config.yaml
num_key_value_heads: 4
qk_norm: false
bias: "all"
init_std_qkv: 0.0329
learning_rate: 0.0021
lr_mult_o: 4.0
beta1: 0.9
lr_head: 0.0052
warmup_steps: 200
decay_fraction: 1.0
final_lr_fraction: 0.0
batch_tokens: 8192
max_seq_len: 128
Each number is 50 + 10 x the weight over its row's rms, rounded and kept within 0 to 99. Layers, rows and columns count from 0. The size before them is the row's rms in percent of the matrix's.

# q: layer 4 attention query, 128x128, rms 0.0901, rows 0-31, columns 0-63
# k: layer 4 attention key, 128x128, rms 0.0884, rows 0-31, columns 0-63
# v: layer 4 attention value, 128x128, rms 0.0729, rows 0-20, columns 0-63
# o: layer 4 attention output (transposed), 128x128, rms 0.258, rows 0-19, columns 0-63
q0 093:50 36 41 44 46 44 59 58 65 52 47 59 69 48 47 47 50 53 51 38 59 70 55 38 29 66 51 44 50 44 56 50 47 52 50 43 70 61 59 48 45 52 29 47 49 67 51 57 56 51 50 66 43 58 32 37 41 50 68 51 58 55 47 27
k0 097:57 36 45 37 51 32 41 32 47 31 50 54 60 72 51 42 46 50 51 67 53 54 42 41 46 58 53 59 56 38 53 34 62 41 56 58 50 63 27 41 61 51 41 56 40 41 37 62 43 55 41 79 39 55 62 55 52 54 51 49 59 34 62 61
q1 112:56 41 47 48 44 47 38 47 42 42 71 61 41 45 44 38 58 49 55 55 66 34 77 42 53 57 52 53 54 30 58 45 51 55 36 76 49 67 45 42 39 45 52 47 51 52 39 49 44 45 53 69 59 48 57 42 49 51 38 46 41 62 54 70
k1 101:47 48 41 45 43 53 56 66 38 45 52 45 52 41 38 42 34 59 61 55 56 39 43 39 54 60 60 43 58 59 24 40 42 67 21 62 60 42 36 75 39 50 55 58 50 54 67 38 36 56 50 33 50 56 50 44 47 59 52 47 42 45 46 57
q2 109:56 57 53 65 33 62 59 46 35 53 52 39 35 29 55 43 50 65 48 57 58 44 52 55 58 66 60 40 60 43 57 49 48 48 52 45 38 53 36 61 48 57 70 41 44 57 69 55 43 44 52 37 57 65 46 47 51 30 52 59 40 49 41 52
k2 108:49 55 55 48 44 53 69 49 30 39 50 34 28 41 49 56 38 40 40 36 68 50 66 50 33 65 55 46 47 49 65 32 48 52 59 39 50 33 41 42 44 65 58 50 43 65 56 55 37 37 60 54 55 79 60 62 34 55 49 47 56 56 54 56
q3 101:35 57 74 43 61 55 39 44 52 60 63 59 56 69 50 32 39 34 52 62 62 57 43 34 57 42 58 43 43 56 38 37 52 39 44 51 37 62 35 51 65 40 43 34 46 54 58 71 66 61 50 56 36 34 43 55 50 52 59 48 58 44 40 58
k3 107:39 59 65 53 49 28 53 41 39 45 49 61 52 63 42 45 50 45 63 54 55 54 63 57 58 38 41 60 56 39 38 44 62 68 53 44 56 33 40 53 36 37 49 49 44 34 42 52 71 55 47 38 33 50 50 65 45 42 57 44 60 54 43 42
q4 105:54 56 61 50 48 61 40 53 54 48 36 48 50 56 55 51 40 73 40 44 44 49 60 53 55 52 55 38 51 55 56 40 42 46 53 61 56 39 46 57 47 80 61 54 51 37 63 33 37 46 54 60 56 47 39 51 44 52 59 45 36 47 38 58
k4 102:38 72 46 64 62 54 61 44 58 45 56 40 35 49 48 41 47 70 45 37 40 58 44 43 45 59 47 63 53 54 54 46 30 43 47 52 27 30 41 53 50 50 64 63 50 40 52 38 62 58 51 52 61 49 61 44 38 37 32 68 45 58 55 40
q5 103:32 70 45 51 36 53 43 55 43 48 64 51 65 44 36 42 46 40 53 48 28 41 50 20 65 46 38 33 43 41 47 50 60 42 53 60 71 85 43 66 33 54 54 37 68 39 60 53 58 46 48 40 53 35 69 50 35 57 49 53 54 46 60 49
k5 107:46 47 44 45 48 55 39 55 41 59 41 60 44 45 35 56 45 51 59 38 37 48 50 54 41 55 46 54 41 36 52 51 49 55 35 57 67 55 50 43 26 61 61 55 43 53 47 48 48 63 46 52 65 47 46 66 46 53 38 70 57 65 39 59
q6 099:60 55 33 47 36 35 21 51 65 59 57 55 39 51 72 49 53 55 52 44 39 47 65 34 46 52 51 53 61 41 51 54 44 43 60 41 49 44 54 37 37 45 45 50 54 45 41 44 50 56 52 47 61 53 67 61 61 52 57 52 48 73 39 55
k6 100:49 54 49 53 43 50 40 46 69 58 60 32 57 33 43 56 51 53 24 52 38 54 53 43 59 45 49 54 50 59 42 53 30 55 26 44 59 29 55 51 59 69 48 48 35 46 32 53 41 53 61 63 38 40 48 40 43 49 55 42 37 37 67 53
q7 110:54 42 63 55 52 39 43 28 26 45 51 45 59 60 44 35 41 43 44 65 56 31 54 53 45 54 58 45 60 49 44 52 61 49 43 43 52 58 61 44 49 53 33 64 55 41 58 51 48 55 42 43 46 48 49 40 65 64 66 46 55 45 43 57
k7 110:58 48 46 55 54 40 71 55 39 32 51 60 27 56 46 29 41 61 47 53 60 60 56 57 54 47 48 41 39 70 50 66 74 44 44 37 39 35 45 56 56 50 38 56 42 58 60 69 47 62 56 42 44 53 48 52 46 43 43 45 54 32 48 54
q8 101:46 54 62 58 45 30 54 55 49 54 48 68 53 65 56 39 58 73 38 55 45 51 47 49 29 55 44 32 42 64 50 27 62 53 51 47 36 43 71 53 60 49 56 63 31 34 58 51 47 55 42 61 52 41 55 50 40 34 33 50 36 58 42 38
k8 104:46 40 66 64 64 37 35 62 55 69 58 47 48 54 46 50 51 52 60 48 40 30 58 54 51 64 37 68 28 47 52 38 31 61 48 49 50 58 60 36 44 59 56 51 43 45 55 65 61 60 66 65 65 48 52 61 58 57 46 40 46 45 52 40
q9 110:70 60 52 35 34 55 46 51 38 48 42 46 44 59 65 51 41 57 48 56 37 46 67 31 65 58 46 52 57 49 62 61 42 50 31 47 43 44 55 50 55 51 51 55 45 63 60 42 63 44 59 45 56 57 54 44 62 77 33 65 45 55 51 43
k9 109:62 63 39 43 47 39 56 58 43 52 45 38 52 44 35 42 45 55 46 54 53 49 55 40 47 48 51 34 35 60 62 69 61 51 25 52 61 46 47 62 39 56 77 39 38 69 52 75 41 43 44 55 43 62 42 50 64 47 47 59 47 65 57 44
q10 110:59 74 31 63 59 50 54 31 37 29 43 39 38 50 56 51 39 46 42 43 54 46 49 55 69 61 50 44 43 62 46 42 35 32 45 33 49 34 61 70 45 66 58 68 53 56 52 42 58 59 37 69 49 66 50 30 42 54 47 47 57 64 50 53
k10 118:58 58 52 38 49 45 69 49 63 31 56 60 51 50 59 46 50 52 49 53 47 68 70 53 49 30 57 57 33 61 50 51 31 43 61 64 54 52 42 32 52 41 47 52 66 53 39 50 38 36 41 49 58 53 47 48 64 41 47 30 45 46 53 54
q11 103:68 56 37 42 44 25 43 52 59 59 28 50 36 42 54 57 56 62 37 42 36 44 49 48 55 66 43 54 43 40 24 46 45 34 49 45 62 29 35 54 49 50 52 46 45 58 47 45 52 53 33 50 61 47 50 39 65 77 53 61 52 60 57 51
k11 095:50 60 22 47 49 33 37 61 50 63 39 54 66 51 56 59 59 53 61 51 36 47 48 43 40 53 49 52 40 59 58 57 29 32 53 67 64 57 45 56 43 43 53 46 64 64 47 54 57 36 45 56 51 60 50 58 39 58 56 77 52 61 47 40
q12 102:32 44 61 52 67 56 39 43 60 43 57 40 33 55 59 58 51 51 27 46 42 57 41 54 40 50 63 63 39 33 47 47 62 65 53 56 45 52 45 55 31 58 51 50 27 40 60 63 40 52 46 52 47 44 57 38 31 48 46 52 57 60 40 59
k12 099:54 68 40 57 48 45 56 40 41 50 41 54 61 59 54 52 36 51 35 41 50 68 51 60 42 53 42 43 63 54 54 44 55 49 44 43 56 68 55 49 55 49 77 57 48 39 50 43 66 40 33 47 45 40 48 66 41 41 66 51 61 41 60 35
q13 109:50 44 40 43 48 49 50 54 51 49 71 56 47 57 41 65 52 60 53 35 63 56 60 47 45 59 37 69 61 59 44 61 47 53 43 42 52 47 55 70 61 42 42 52 59 37 36 58 51 42 64 38 41 71 50 36 51 69 45 34 45 42 44 55
k13 106:49 48 33 53 42 62 42 65 61 47 68 58 42 53 29 45 57 64 56 46 60 42 53 37 45 46 55 49 70 59 41 70 50 59 40 36 46 42 53 66 58 40 44 57 51 57 43 50 32 59 75 49 41 52 49 59 43 57 72 38 42 55 37 55
q14 107:33 23 54 47 51 45 61 63 44 47 54 36 49 46 44 43 40 58 50 44 50 70 33 45 66 35 44 48 39 64 56 42 36 39 57 55 47 57 71 42 43 41 52 45 51 64 50 49 62 44 48 58 49 36 46 50 42 65 44 46 65 47 66 48
k14 097:46 48 55 40 69 54 42 51 49 56 50 45 79 38 34 44 50 35 62 56 35 43 29 55 40 46 50 42 40 62 59 43 51 38 62 35 58 78 42 47 60 44 46 45 37 54 62 40 56 60 58 58 52 25 37 61 60 31 47 49 62 47 54 53
q15 110:54 41 62 53 61 56 62 45 63 53 52 40 44 54 72 52 44 38 50 66 41 50 51 47 42 54 53 72 54 47 58 40 44 51 41 52 46 43 66 44 47 49 39 47 56 49 42 36 59 46 53 42 49 36 53 57 43 39 50 52 44 44 57 55
k15 109:73 54 53 66 48 55 32 34 54 65 54 39 54 63 42 49 57 54 55 71 51 42 39 57 60 64 34 57 48 59 47 62 46 64 46 46 46 51 49 50 49 40 58 29 52 40 39 50 46 51 55 55 68 30 41 49 58 59 72 46 34 44 69 52
q16 107:50 51 58 64 64 46 55 61 53 73 43 39 42 60 50 39 54 60 52 41 36 55 61 57 61 61 55 42 73 54 25 70 57 42 43 39 51 55 32 57 29 50 77 48 44 48 53 40 63 39 48 44 64 56 39 61 48 48 39 47 38 67 45 30
k16 101:52 57 47 49 56 54 66 43 49 61 38 49 56 51 68 47 56 36 53 32 54 55 56 69 49 62 40 55 33 46 59 61 28 39 48 39 57 74 63 63 52 52 36 68 46 41 44 47 70 43 46 57 56 57 62 41 28 42 43 39 62 56 61 51
q17 107:63 52 51 28 52 41 42 48 38 61 62 47 54 33 56 54 56 42 50 53 36 57 57 48 42 29 49 53 48 60 45 39 52 46 52 49 51 63 57 48 50 48 53 53 41 47 63 68 38 46 59 52 37 45 51 44 88 58 57 45 43 45 52 59
k17 100:53 64 54 41 63 50 40 50 40 48 75 44 38 43 47 52 42 39 45 46 51 49 50 39 70 39 66 22 55 44 45 52 53 46 60 59 63 45 52 41 45 19 42 67 52 61 42 64 56 35 54 59 55 41 41 57 50 28 56 51 43 45 47 41
q18 115:51 52 53 49 70 55 51 68 63 48 39 50 51 44 62 61 57 42 38 50 48 57 43 44 27 55 43 41 53 58 63 44 47 45 53 51 72 52 38 35 52 43 48 59 61 57 38 60 55 57 61 50 60 46 59 46 55 60 49 47 51 51 53 61
k18 114:43 31 52 57 41 53 28 55 39 42 60 55 55 39 65 56 42 37 73 60 40 55 59 33 49 62 40 68 54 60 52 48 47 45 43 61 48 51 52 42 46 42 49 40 59 36 34 43 39 37 47 58 39 40 74 57 42 46 59 29 44 53 45 50
q19 108:46 31 57 52 44 40 49 59 51 41 42 66 38 66 62 52 43 55 47 72 40 51 44 52 49 63 50 70 53 74 51 57 27 36 49 52 47 50 61 51 50 47 36 38 40 59 50 53 56 53 50 50 59 42 32 49 42 22 42 31 51 47 70 53
k19 109:38 45 50 69 80 49 52 46 45 58 45 47 42 52 33 57 52 46 63 71 55 41 49 62 46 42 43 39 32 55 70 53 51 53 49 28 36 45 52 41 45 47 55 64 53 56 36 34 46 68 42 61 55 53 48 68 55 61 55 46 48 54 60 52
q20 108:61 53 44 68 48 67 26 51 72 54 72 58 63 59 48 42 54 53 47 57 42 37 20 42 49 67 33 54 51 38 64 42 52 44 44 49 49 48 53 27 52 44 49 34 61 44 48 64 53 53 41 53 46 34 36 53 61 35 58 58 39 60 61 53
k20 110:52 63 54 41 27 57 49 53 68 49 50 40 52 51 59 52 62 33 43 54 39 35 48 40 51 40 59 47 43 29 43 61 41 43 58 49 34 38 42 45 22 62 37 43 68 58 43 52 65 60 59 36 60 43 58 45 58 64 36 53 44 50 70 46
q21 090:63 42 41 52 43 46 37 50 46 50 50 48 58 39 41 47 37 61 62 53 59 52 51 46 38 37 43 49 48 62 61 55 44 50 41 50 42 51 62 65 66 34 65 75 41 45 45 45 55 43 50 37 60 45 54 35 39 49 47 49 48 38 41 31
k21 095:39 45 72 53 50 52 59 28 51 30 39 50 46 53 44 54 59 56 51 43 49 48 60 55 63 49 47 46 50 51 44 68 59 59 45 53 50 45 44 65 52 56 52 37 38 27 59 47 33 75 50 59 41 53 36 54 50 60 25 51 51 70 44 35
q22 107:45 51 52 56 48 63 55 52 40 29 44 31 46 37 44 48 69 57 48 36 57 65 41 53 48 42 55 33 44 54 54 51 32 49 54 55 52 48 53 55 62 35 61 58 33 64 56 57 47 51 62 55 51 56 42 61 39 72 27 45 53 64 49 55
k22 099:36 52 72 50 55 70 49 51 42 49 57 45 58 56 53 40 43 57 60 33 25 50 43 36 63 57 53 60 43 41 41 30 59 45 62 56 48 44 61 58 52 44 70 42 61 43 50 48 44 42 54 47 42 79 65 64 58 39 40 40 48 28 53 52
q23 100:46 50 61 61 45 53 32 42 46 31 55 63 55 43 33 45 60 55 67 45 46 44 77 54 53 31 39 40 40 55 34 32 68 51 43 41 45 52 39 47 53 63 51 53 48 75 46 53 54 50 66 43 65 37 43 41 54 54 60 42 43 48 46 49
k23 099:61 63 49 49 29 45 57 31 49 51 65 40 54 24 40 40 55 69 48 61 50 36 52 39 43 50 44 48 49 50 46 30 63 32 45 41 56 40 53 44 29 48 62 61 32 43 50 63 59 58 55 64 53 40 53 62 49 48 52 52 62 65 41 50
q24 119:58 57 45 49 33 49 65 58 53 60 26 40 62 31 39 43 63 56 43 40 62 41 41 72 65 47 52 58 50 49 43 57 53 25 56 56 48 32 40 42 30 49 50 48 57 51 47 55 64 48 40 57 45 56 52 36 53 52 62 48 53 49 55 51
k24 114:45 54 32 56 34 47 69 52 76 55 39 55 50 50 47 51 72 41 42 44 47 45 43 63 41 58 47 38 49 51 46 50 58 58 44 65 37 29 64 44 50 38 37 55 51 41 53 50 52 48 32 60 47 71 50 57 51 51 53 49 30 47 41 44
q25 108:60 40 50 34 56 34 44 44 55 55 55 57 53 60 63 31 65 32 34 65 44 44 54 34 59 38 41 46 40 42 64 58 75 66 42 54 50 44 52 48 42 51 42 60 46 51 48 56 57 51 51 60 46 45 52 46 65 40 33 66 46 32 69 52
k25 102:68 66 54 44 39 42 49 47 64 58 51 62 72 46 65 55 40 50 55 59 40 60 45 42 51 53 43 40 43 41 63 47 60 43 39 57 58 43 53 46 39 42 44 23 56 55 58 50 44 40 53 56 57 35 56 46 50 55 56 56 68 44 54 53
q26 097:58 51 33 51 73 47 54 49 57 51 36 43 65 59 51 37 51 60 64 48 53 56 74 52 44 64 52 39 44 50 50 45 38 49 22 55 26 49 46 44 52 56 39 34 52 34 58 36 68 61 50 61 56 59 33 58 51 48 64 46 59 48 60 44
k26 104:60 44 62 59 46 44 51 45 45 62 60 68 54 34 56 36 60 48 32 65 37 55 36 30 46 56 53 42 46 44 63 65 52 48 51 50 38 51 41 59 44 43 41 69 47 53 55 47 44 65 66 66 52 54 59 38 52 52 38 51 54 45 37 65
q27 102:57 53 64 60 44 40 60 52 58 58 42 76 45 56 56 49 33 44 55 56 56 49 36 55 56 53 43 42 58 58 29 58 32 56 41 70 63 49 44 56 64 43 62 32 54 32 58 48 48 35 52 37 38 67 40 49 47 45 52 63 62 47 53 42
k27 108:61 57 45 35 56 59 60 56 30 61 49 37 33 64 58 45 59 50 51 48 49 48 66 44 51 52 32 44 42 39 43 54 46 50 55 37 57 52 55 34 50 54 33 66 57 44 51 43 48 60 42 77 70 65 44 37 52 43 72 58 53 52 54 35
q28 100:55 59 52 41 73 60 50 55 38 51 45 54 39 46 62 56 46 60 56 39 55 40 49 37 37 45 69 66 52 30 42 33 29 51 55 55 62 63 57 53 59 46 59 46 68 52 43 71 35 44 62 43 56 38 50 44 50 52 48 43 61 48 66 26
k28 105:51 70 60 60 36 51 46 62 61 40 42 54 49 42 45 55 30 53 47 43 49 51 69 51 62 60 47 42 60 13 47 32 48 71 51 57 48 61 50 47 75 40 54 58 39 58 59 19 60 65 46 42 60 52 46 45 43 52 36 56 49 50 34 55
q29 102:51 36 43 53 44 39 40 58 62 47 52 66 36 47 57 49 39 55 48 53 39 44 58 49 52 34 44 66 51 41 64 65 40 48 47 50 58 48 39 36 65 57 53 56 61 32 53 71 65 80 75 66 54 65 49 62 35 62 55 38 47 60 57 44
k29 099:48 45 47 41 46 39 30 59 57 45 68 50 36 52 60 39 46 32 37 49 48 49 30 62 52 55 48 59 63 64 47 46 61 42 76 56 55 56 55 48 50 54 53 72 42 41 55 70 36 57 58 71 43 50 61 45 68 67 38 45 60 54 41 44
q30 113:65 50 48 32 48 56 38 44 42 39 55 45 34 51 60 70 42 51 58 48 50 61 58 43 40 65 48 52 58 39 58 47 53 46 48 45 45 54 54 35 55 54 50 52 42 55 58 71 64 44 34 56 53 44 71 58 53 55 46 40 51 46 57 39
k30 110:72 62 57 50 45 52 32 42 31 48 70 48 49 62 55 56 43 44 41 60 39 45 69 44 41 59 50 47 51 53 51 37 52 58 46 42 62 41 40 82 65 49 59 54 62 59 49 66 49 34 39 53 38 41 58 55 45 51 52 43 56 39 46 49
q31 098:47 29 41 44 59 60 61 69 43 43 58 57 45 63 44 59 50 50 48 59 59 55 54 48 69 50 50 51 63 63 37 54 72 54 64 54 58 46 62 57 55 65 53 42 55 43 58 48 26 73 43 36 52 46 57 39 50 68 59 46 55 35 57 45
k31 100:40 33 43 49 57 54 38 65 50 53 53 39 29 38 44 54 52 48 71 46 64 57 66 48 47 40 64 39 44 62 52 53 54 70 59 53 50 45 46 55 60 30 41 62 71 70 39 56 51 62 47 55 56 52 50 49 44 65 47 54 69 41 49 38
v0 092:45 59 47 45 41 59 46 48 64 53 60 45 33 47 34 51 61 43 53 33 45 61 58 55 58 56 43 48 46 37 40 58 51 48 32 54 49 54 58 60 61 50 41 33 44 44 50 45 36 46 52 47 38 56 59 51 49 44 63 44 51 84 34 55
o0 095:58 60 41 74 46 52 67 47 38 59 39 56 55 64 44 57 65 60 71 67 48 36 53 36 39 42 50 66 59 39 61 63 48 42 57 64 44 52 55 44 34 47 62 67 60 39 56 70 21 37 52 52 42 38 46 47 32 51 54 53 43 24 56 51
v1 117:26 62 39 60 39 43 47 40 59 36 41 53 57 47 38 35 52 49 57 52 60 51 64 55 59 59 58 59 50 60 49 46 39 35 50 51 39 54 63 40 47 70 62 38 42 47 64 55 37 49 50 70 50 54 53 53 44 51 75 35 45 27 47 45
o1 117:59 51 41 33 41 48 48 48 45 47 47 40 52 48 47 79 52 44 53 53 57 60 49 46 48 20 50 49 72 39 55 62 54 55 44 48 77 46 47 63 48 32 50 38 51 59 50 42 52 39 41 39 52 55 47 53 45 49 37 48 39 51 45 37
v2 103:47 58 64 53 46 44 39 31 45 41 56 52 45 58 54 63 43 65 51 46 57 50 50 64 61 53 52 48 56 49 58 58 58 36 58 54 43 76 48 46 42 53 60 47 55 57 65 52 59 56 54 33 46 57 43 50 71 28 71 57 51 65 54 49
o2 110:36 45 56 45 45 49 57 61 55 64 42 44 81 65 33 48 52 60 35 58 39 50 56 57 39 60 58 53 60 39 35 41 52 43 53 54 58 46 63 39 51 73 56 46 49 34 40 68 46 53 38 48 45 40 47 69 31 62 37 45 64 40 61 53
v3 099:51 52 39 37 57 36 58 53 39 47 49 59 41 49 51 55 63 35 52 48 73 44 58 63 46 53 43 71 71 57 32 48 63 57 50 43 44 50 29 51 38 52 48 55 51 45 39 54 64 42 52 48 55 55 70 45 59 59 77 47 40 48 37 46
o3 101:50 45 40 56 52 58 41 40 44 59 29 50 51 61 48 42 41 70 54 58 40 49 43 32 46 52 46 31 45 31 56 40 42 59 51 48 51 64 53 40 59 47 60 45 55 67 39 44 31 58 50 60 67 55 44 63 52 23 44 54 34 58 59 53
v4 106:52 43 55 41 35 45 43 47 65 58 53 46 40 44 53 62 54 59 62 40 53 47 48 50 43 70 59 51 47 54 33 32 63 41 39 58 50 46 57 50 60 41 33 36 41 58 50 62 45 71 46 48 31 52 60 20 41 65 50 40 47 55 64 45
o4 106:58 59 48 63 51 48 63 54 48 61 40 63 59 40 53 44 40 49 55 53 44 62 45 41 46 41 61 41 45 47 62 72 40 38 56 57 50 55 48 58 33 43 44 56 48 51 53 40 62 42 65 46 44 45 51 70 62 17 38 48 50 59 48 58
v5 116:55 66 38 55 43 37 61 51 47 55 57 46 59 55 44 69 46 61 60 47 35 52 39 38 52 56 57 39 40 28 63 47 62 68 47 53 50 60 49 43 54 59 42 54 55 47 54 59 60 43 56 41 63 44 54 50 69 47 49 41 54 41 45 43
o5 122:44 47 58 60 59 38 40 59 70 77 47 60 46 55 48 40 54 29 52 51 42 41 50 52 51 46 45 66 53 59 23 59 51 48 56 59 42 47 50 55 44 58 48 52 59 50 37 53 51 52 58 58 38 54 46 56 49 58 60 54 40 49 58 61
v6 118:43 37 62 55 31 61 57 59 69 58 59 55 20 52 57 32 45 61 50 58 38 63 55 49 37 54 58 69 60 55 57 44 34 39 40 46 34 48 66 50 54 50 45 45 23 68 48 44 59 37 60 52 58 53 61 43 34 52 53 44 52 42 51 40
o6 120:61 54 32 61 45 49 61 44 42 51 41 66 60 46 52 64 45 43 36 36 47 57 45 39 49 45 54 36 50 46 46 52 42 47 51 49 62 45 55 58 35 39 46 38 74 23 52 57 54 68 44 59 56 58 48 69 43 37 53 65 43 43 58 55
v7 111:40 57 61 47 70 50 74 51 45 42 56 70 49 54 35 75 47 34 47 56 50 55 51 54 52 40 53 32 33 64 69 35 43 40 44 51 55 65 43 58 28 44 54 38 52 67 40 59 37 54 67 46 44 42 58 49 61 56 63 66 63 61 59 35
o7 109:59 53 46 73 33 56 35 55 54 55 52 34 54 50 50 31 42 54 42 37 48 47 50 63 48 58 48 54 60 27 31 60 43 53 55 60 51 53 33 49 68 57 47 65 45 42 48 51 50 70 43 50 46 58 44 55 51 38 55 40 50 29 44 53
v8 097:44 50 66 43 60 48 59 37 61 44 38 43 49 46 57 58 60 38 53 47 43 41 63 31 40 50 47 41 42 54 45 28 51 66 41 58 49 48 44 56 54 56 46 50 45 42 54 65 31 72 39 56 61 35 67 66 38 50 40 53 46 48 62 41
o8 100:64 64 47 34 57 57 47 61 55 42 54 52 53 52 52 40 44 60 52 57 71 54 41 32 55 55 52 54 45 43 67 59 51 31 56 50 49 31 73 45 39 54 43 47 48 74 31 47 56 34 65 56 52 76 51 62 58 40 60 34 48 47 68 44
v9 111:46 47 71 54 58 65 44 51 44 46 44 42 55 51 35 51 64 54 40 53 53 49 62 57 51 52 65 35 67 33 43 48 54 38 68 70 52 39 55 39 72 48 36 46 58 53 38 41 50 35 40 70 48 49 48 53 32 43 43 58 48 47 50 43
o9 102:73 50 65 24 55 40 43 50 27 54 49 58 56 46 49 52 39 58 47 52 48 45 60 40 54 63 56 48 43 56 50 48 46 52 49 31 51 22 53 52 48 55 50 44 22 41 60 41 38 46 46 34 47 54 51 28 53 42 52 62 65 35 54 69
v10 098:49 44 57 42 57 47 46 39 46 46 50 60 68 73 63 43 62 60 58 55 49 39 47 61 66 78 65 47 52 41 66 40 36 53 57 51 37 46 36 63 29 47 33 65 55 58 55 39 51 40 47 46 54 58 54 43 45 39 48 38 51 51 52 73
o10 104:50 58 61 49 52 65 45 45 51 55 38 43 35 37 52 61 51 60 47 43 45 45 43 27 37 48 58 67 45 49 62 41 58 50 56 52 50 75 58 52 55 63 58 36 62 36 52 52 39 55 56 63 36 58 39 57 47 69 50 72 44 69 48 20
v11 104:31 52 54 65 51 45 50 32 46 53 38 42 49 55 45 76 46 56 46 60 49 66 56 50 59 65 62 45 48 45 44 69 41 58 44 60 54 44 52 57 33 44 53 67 56 69 62 40 53 48 52 46 61 44 60 78 46 43 49 25 59 50 43 59
o11 102:65 54 33 42 60 46 42 59 64 55 41 65 51 49 52 36 49 55 50 51 55 38 62 57 22 45 45 50 44 63 65 43 54 44 68 45 70 58 45 47 54 39 46 43 49 47 51 48 50 53 61 68 46 36 60 37 66 57 50 71 52 62 65 45
v12 097:58 66 63 54 52 53 41 38 52 50 49 24 53 49 70 60 41 60 42 39 57 63 58 44 50 60 46 59 53 59 64 44 54 49 54 48 59 61 45 52 35 69 43 40 44 35 48 54 39 52 52 43 36 53 40 57 49 41 43 72 48 44 42 48
o12 100:54 44 63 69 49 35 57 62 41 33 40 56 57 33 21 57 42 48 62 52 37 55 45 56 45 51 51 45 38 49 46 48 41 53 43 55 57 47 71 18 61 50 47 43 34 40 50 71 45 51 52 46 51 61 66 52 41 63 62 37 46 56 40 56
v13 106:50 52 50 41 48 52 47 52 39 54 56 43 50 35 27 44 43 56 58 47 48 34 47 54 69 49 72 49 58 46 45 35 51 35 52 49 47 41 47 39 50 51 44 53 62 56 53 35 46 59 45 57 55 50 41 37 74 48 67 46 36 60 67 51
o13 105:49 27 49 52 50 50 43 51 42 53 45 49 55 69 58 59 61 49 41 57 55 46 52 45 38 49 37 57 61 64 55 60 58 63 55 49 54 58 47 56 34 63 57 45 53 51 57 28 30 59 61 33 43 52 49 50 51 74 28 56 52 44 53 49
v14 110:49 47 57 64 29 44 41 61 56 52 50 35 70 65 51 58 51 53 59 61 48 62 27 55 53 45 71 48 46 41 39 54 36 42 56 46 57 55 54 42 52 37 33 36 48 58 59 60 37 34 56 39 19 50 42 57 37 48 52 46 52 52 54 43
o14 100:65 48 54 53 55 47 58 57 46 67 68 74 34 47 44 32 43 42 55 39 51 44 76 44 41 45 64 53 52 61 43 54 51 52 31 61 49 48 40 63 50 54 68 39 61 19 59 44 46 44 52 55 62 55 47 50 63 53 64 54 60 48 35 42
v15 109:47 58 60 65 42 84 55 33 62 70 40 53 59 53 50 58 58 42 57 53 50 67 62 44 53 41 49 46 66 39 39 42 49 36 43 47 38 35 44 48 49 44 54 50 49 55 78 41 61 51 54 43 51 47 56 47 58 31 59 29 56 40 44 58
o15 115:41 27 36 59 42 47 36 56 51 34 41 59 47 39 37 57 43 72 57 53 40 38 33 42 49 63 55 53 46 56 51 39 55 52 40 53 43 62 44 62 41 53 34 47 59 68 51 48 33 58 50 52 55 55 56 52 69 56 40 61 43 45 41 47
v16 112:30 37 59 29 45 40 51 60 43 62 62 41 42 43 44 30 57 66 47 44 53 34 38 66 54 54 63 46 49 65 58 49 47 50 48 62 38 56 40 41 50 65 56 42 63 54 58 34 34 38 54 42 62 43 52 46 49 70 53 36 50 46 36 63
o16 116:70 54 51 63 57 53 46 38 46 60 30 43 53 64 51 74 28 37 57 43 43 46 58 41 47 56 33 54 52 24 38 63 59 48 49 53 64 53 62 56 64 25 53 31 44 50 43 57 51 66 30 26 54 63 42 67 69 36 52 46 44 56 51 47
v17 108:58 60 36 40 51 51 46 66 40 54 51 50 50 44 57 46 43 45 50 63 39 66 49 57 41 48 46 44 40 34 47 58 54 57 37 39 41 61 59 49 45 51 57 61 65 44 54 60 57 52 44 49 38 45 60 66 38 24 30 51 42 45 32 57
o17 117:44 56 51 58 65 38 36 37 59 55 48 48 62 56 41 41 49 62 43 33 57 49 40 43 58 64 43 48 57 54 57 45 41 56 67 46 52 31 48 56 57 44 43 52 43 47 44 29 64 67 62 65 60 41 45 24 50 69 64 56 63 63 57 61
v18 102:52 74 50 41 49 55 58 61 57 62 58 50 50 49 58 52 49 61 42 51 69 66 27 41 46 33 39 44 43 54 60 59 62 52 40 54 58 59 33 69 32 49 39 44 50 45 64 40 54 56 47 48 58 55 44 64 65 50 49 54 55 48 46 50
o18 107:38 31 45 55 57 38 36 20 60 47 49 54 55 62 38 50 52 55 56 40 38 33 42 55 38 40 60 50 57 43 47 38 49 55 31 56 50 54 56 34 57 55 53 60 42 57 32 55 46 59 52 59 38 43 60 57 66 73 41 41 43 49 48 38
v19 099:57 40 60 56 42 40 56 65 51 35 54 55 48 65 51 42 36 34 40 54 55 56 51 61 63 65 64 50 57 49 48 46 57 42 45 35 68 63 66 53 39 65 33 61 43 64 53 40 63 46 49 61 51 47 47 40 45 43 59 30 38 41 38 45
o19 103:58 43 53 59 37 37 43 56 42 54 57 65 46 54 76 54 55 45 42 42 44 42 49 41 46 55 42 67 48 33 52 35 61 61 44 56 40 39 37 44 55 47 55 41 45 49 68 65 54 44 60 42 44 53 60 65 43 54 54 59 47 55 33 48
v20 099:46 42 45 67 48 52 49 47 42 48 43 28 39 29 50 46 46 48 47 54 46 70 58 51 45 47 39 66 40 52 50 63 47 56 37 51 65 42 68 44 68 39 35 56 47 48 52 42 54 35 60 42 49 49 48 47 53 42 31 30 60 45 65 61